config = dict(
    n_layer=13,
    d_model=768,
    n_head=12,
    n_kv_head=12,
    head_dim=64,
    d_mlp=2048,
    vocab_size=8192,
    activation='swiglu',
    norm='rmsnorm',
    norm_place='pre',
    norm_eps=1e-05,
    positions='rope',
    rope_base=760000.0,
    rope_fraction=1.0,
    qk_norm=True,
    attn_scale=0.186,
    bias='none',
    tie_embeddings=False,
    parallel_block=True,
    extras=['some layers without attention', 'local attention windows', 'shifted keys', 'gated attention', 'value embeddings', 'a smear gate', 'an embedding shortcut', 'learned residual scales', 'skips across layers', 'LayerScale', 'capped logits'],
    init='uniform',
    init_std_qkv=0.018,
    init_std_o=0.018,
    init_std_up=0.018,
    init_std_down=0.0,
    optimizer='adam_variant',
    lr=0.000595,
    beta1=0.9,
    weight_decay=0.52,
    lr_head=0.00384,
    warmup_steps=492,
    schedule='wsd',
    decay_fraction=1.0,
    decay_shape='square',
    final_lr_fraction=0.0,
    batch_tokens=[65536, 131072, 262144],
    seq_len=1536,
    doc_mask=True,
    train_tokens=903400000,
    steps=6497,
    dataset='wikipedia_en',
)
Each number is 128 + 32 x the weight over its row's rms, rounded and kept within 0 to 255. Layers, rows and columns count from 0. Numbers have three digits each. The size before them is the row's rms in percent of the matrix's.

# layer 6 MLP gate, 2048x768, rms 0.0228, rows 71-85, columns 0-191
098:121130103130114127130146077105140127161164101101138117118135188098123139145094161117076111147166147162136131137125130108110142145123141157146123135094035110109131086102078086129137170141143116163104053118147131160132085102122161094126087125135151135119070099075163114125135147185101127152096135144169122074141125124157152127209054099106195092078064092120134126128133091157067119107164061134103124079092123139137070165179168132122103147150113104181121169098142137092094120120113106141133067130092161109113202126092072108074152190070165188170138157096160093144170088094114163167
099:150136116121074093060132173103084106080175146105122189084133116150143148104145094101139106112161135104150064073110118092171145120128076113155159170114102150209121088052165164103085128103133086149103111101147093175086088093123125164123150128103112118040116183069163133102128114131123106144128101138119138098136078122141087124104185120142151109108196117082170137115140101102126054162149098152125178137082134109108137132065135153161154119093105098093191089122139097067113171130188141188167153083126173132054155129095123199132147140137090151098117127149107066128155112124177118071
100:114149136121144132088118092121087075140089108125155165110119190196148075154106160086109130135074136167129133090083160126125114150117143111125115096144091116080120159090148146129128165117109098150134077175118163111120150129117161145109091103136134105137089113181124136099084122153157159153118103135110138148114095130121122137017175108145129190095113064146098139118138122152122146125125137131076145141135133144126158131136117177090152113123095090108109129171113125129109091115106105099162173173091170132083098075092091147089109137107118123131104235135176096120168152094163140045
094:126133127099117101077114110156116128144119104131118152054160105125197124113169150123150081106131103074069136154167068179149109154152104103111130161115093186160096114093136096124130141096118054086048166089126126189150141148151182082082150074124136108112149116175108105166145057100095134142168159111123149162150119138170112178187109141056120109106128135150125097161113088124152130167140151085100180110075072111145120199107111077142121196129118098139143136092116123112099142120125083180178061138098167119121167061125119126148150176114158130068043092107118157152110082085095105158
110:151180116127106159166140124149132128108100110132046132195193188099088137126134175107126137119101125138068157140096168058119125165162195200136119159116137115117157107098099093138160155124168154150095130186109146120078135160095147104190105165160161145137113167107201163178129217067150167093124153178154136119152095132147134098147130135081069161145194129210138087151102090165087162157188165128178144072127137108148097151131188111045191185199147116127079120116113075123124110095139173084092112111073108110098164153142064143089135145131135167121099176134175167088103117133118116134
103:153097161083111139146136148113178162096127113185138098159162189098132193070126194128152082125176116129152113114144135135153143098158129164122127128159095160169128133109191140150164140127141084122102157134183136170167156097188090075164137100130113104121165191177171187105145132038103085119185138147124169179089118114123106157161171098116142130117116167136138110082116145117108127159128151122156116105078146167107104169154188110103128116161135149133091096181088148112155125146133133120156117124144162106141179153153162144137172126152088094128091148149173084154129152114124089121
102:124116101134125086086111066143153106116159104155163147145154172124134194095120136157170064114112110178144148134134157150141138126141082162131130145118178164139118134155133102128083153157173153102069086176078132134136101166122067113136113085111118163120142128125176062137142080124087100147121120125082097074092134169131173151163158166198184124194076146120175144119085090159152158126170133092142096137065141143103106185111139129099174133170148102123134124115126110158091119163104116164134147119088139134158104129159155070109117144142171065114078127189143162141124120089128115177
099:134135130149090137191085166138105089145125134124098110159112135130160116096115066116091082123138127175127172132174116091118110102136072123128154098160178208106125154148162119136092092134091094094127085141141135170127184150135111096207077052124152154127141121113147106115118093125143206147092132085142162171157129168106187169141093168151149148072187061150151123162141134055048130072143119131121053139095072134112162164169112136104107128134163108170124126095210117139082154084153177101155134165159153082171134127121119110108130113105168164129167140111116101082120159158155119124
102:139220139140079182104103119095082145096151080131170129144099129090078172214157168128167144136117155100175115128169098113104208190154107100113129127101097134098167181113136122169117104142167171186145110118143131186099125121128104111127128076176092164157179147120047091092124136093115189107153073103156128116116100095139132118144140138097081168135154101133111112145149173130164165105068153077116126143119135128111103067102098164140138109148096087136122159124106109122157119096099143188135123140124132181115113141118120216112095089181108185079120160193137113209124093130141134090
094:071082099141166141152115106096153084140138160155135133108137054064086113134143114115123152115076194164105118071085127063125129066204156125127110130143114088163094137160156111154156157086150166146156148157128166097106117133131170174107143105080111118096124093165167161123106148149055098066133116171107097044092132069218147151093151118064116138108147118150188128153149124150106158072133147088139048145116167084126120124123191108133139082123089179183157159113163139076036106107144116104118092174094127125162152156091219127107096112134120201102153097098118099171095086117120190146
101:179153150120084108122185129096138217132104134143123122112110087046185037083168151160174183114123106143130147092173102128174095110132186137141157104056147134105102119145161106153160070133105114113138168109195112126112151099126111101165136129055125088108192122161117154127153147112134129130123035152116055120058159105149067137140125135109135115124107107140135114134116163102098122125084150142102103151114146089097113161141231096139081161160153076165146146130097133110102199057188127112137166155182092113137116105096171157166060161103120144147119132185183099133161134158125171092
099:118126092112175120121181084102158209133175127146151093140135125183111180110156142160162171140116075076108131131132125186118122118087092109117055126128127142107110098105110134080175093159081114141140124105024125127138097106139073183124133115128177081152139101149123159165120111125122119126131160144087095131156126163151179157146123160123156133178132143171156134118139136125141165173122104118132092130163111110112115149066125217136123163102070116096161126120104114084122195092151066109125115113123142077117091191117115134180109117157107121145158094140108194094088117098148144143
107:111202109115110138079080148098131098118117124142132143135105100101152170169145153085104137109159103105151146113132116105110163170096131164088111123100059112193117149164136155103133093027171148149117094144170153147159130129096192146145160097107160124160063097122142151061073109135205098117088106102130158095143105120172070079117088088174110127142075129121128139110104160138141119133098162107122153156118117102131045121126123089156116153107113156118196155129104119120125112135195093096151110136132094144097163145126117131082194094137104186082138139146097150121102158123163170113
098:173160110117124124115157150135134118144140124126084123116206080090125198153094077157140116091131156079134144160108084141113163121093075139123102107062170198156121139106173155138112107146104100090135163095110084158167134101136093166154097119142129154154156155104125139123169181158122122112139126133156152096120124111143057087125101133127129102127112092135125101108115192093166142188087152142125093145071165140098121119102104145132162151141082128169099132113103096164127165115166139106148089171144113126134146114129082154065088144134147119130139111171117052162059165089156097082
100:166132112189104114147116125098143145093118126105114156107158107123128171127086147186143054160085174100123147112094089146100192170102211114107157135114098111119191151139156134154146063085175156162089122113096167114089110096167146120079106188130103097157144175104167088171139101122095113102092071195160126121158090104124030107181146101030118140125153135110161126195079083096183058121073146154086098095159128153152134111144114115108090148089189114119169136171093147177154133161156079056161167134104084125085075103091101177136141131119076129090125112161112140072125118103167101117